Part of a small language model's weights: rotary positions, local attention windows.
Each number is 128 + 32 x the weight over its row's rms, rounded and kept within 0 to 255. Layers, rows and columns count from 0. Numbers have three digits each. The size before them is the row's rms in percent of the matrix's.

# layer 3 MLP up, 512x128, rms 0.207, rows 505-511, columns 32-63
098:104169111136120174084187176160145125110155082106133125102141110176170120054107144122107097057116
102:142092120082104114080122129151117090108154071100136132112128092120133095070083134135134138094085
101:088105146143172073103063139165150143145151122119144105172165076171064071144127112118126142158063
090:149101079117175112094085210135162137103151153114153112098144121133113127118113130139157098168111
092:112113131132147120085104141121107146116127134121129130152108138152148132094146108102141122125115
107:206082116189197050110138103097162145192155141133068131114156133133094141157107115102114068158107
105:168179153136155162098135169092146157175151146129135085144125052127120137099162173137139081095152
# layer 3 MLP down (transposed), 512x128, rms 0.223, rows 505-511, columns 32-63
097:105082109121113124124115149101132113166071154172150142143136153063074094157075132146123130158099
103:111150119186090185192172123123097145107091083173107171135066113109133136130147143147105129105102
103:112114133100179125173123122127129185036179142124081112115110080132090132135087129071080132095060
098:120165140118093147104123158072129083146119138097112188163097167112120146196090179063135178128130
095:169151137123169123150169184118198157090174110134097154130129131178154141120100090145130137140069
110:140096121122190131146159063181101113146146106189152139143184142114153135116155159219122094148115
106:138122150107104128083090122131160079111148095139077154113149141082155122143118035040093148117110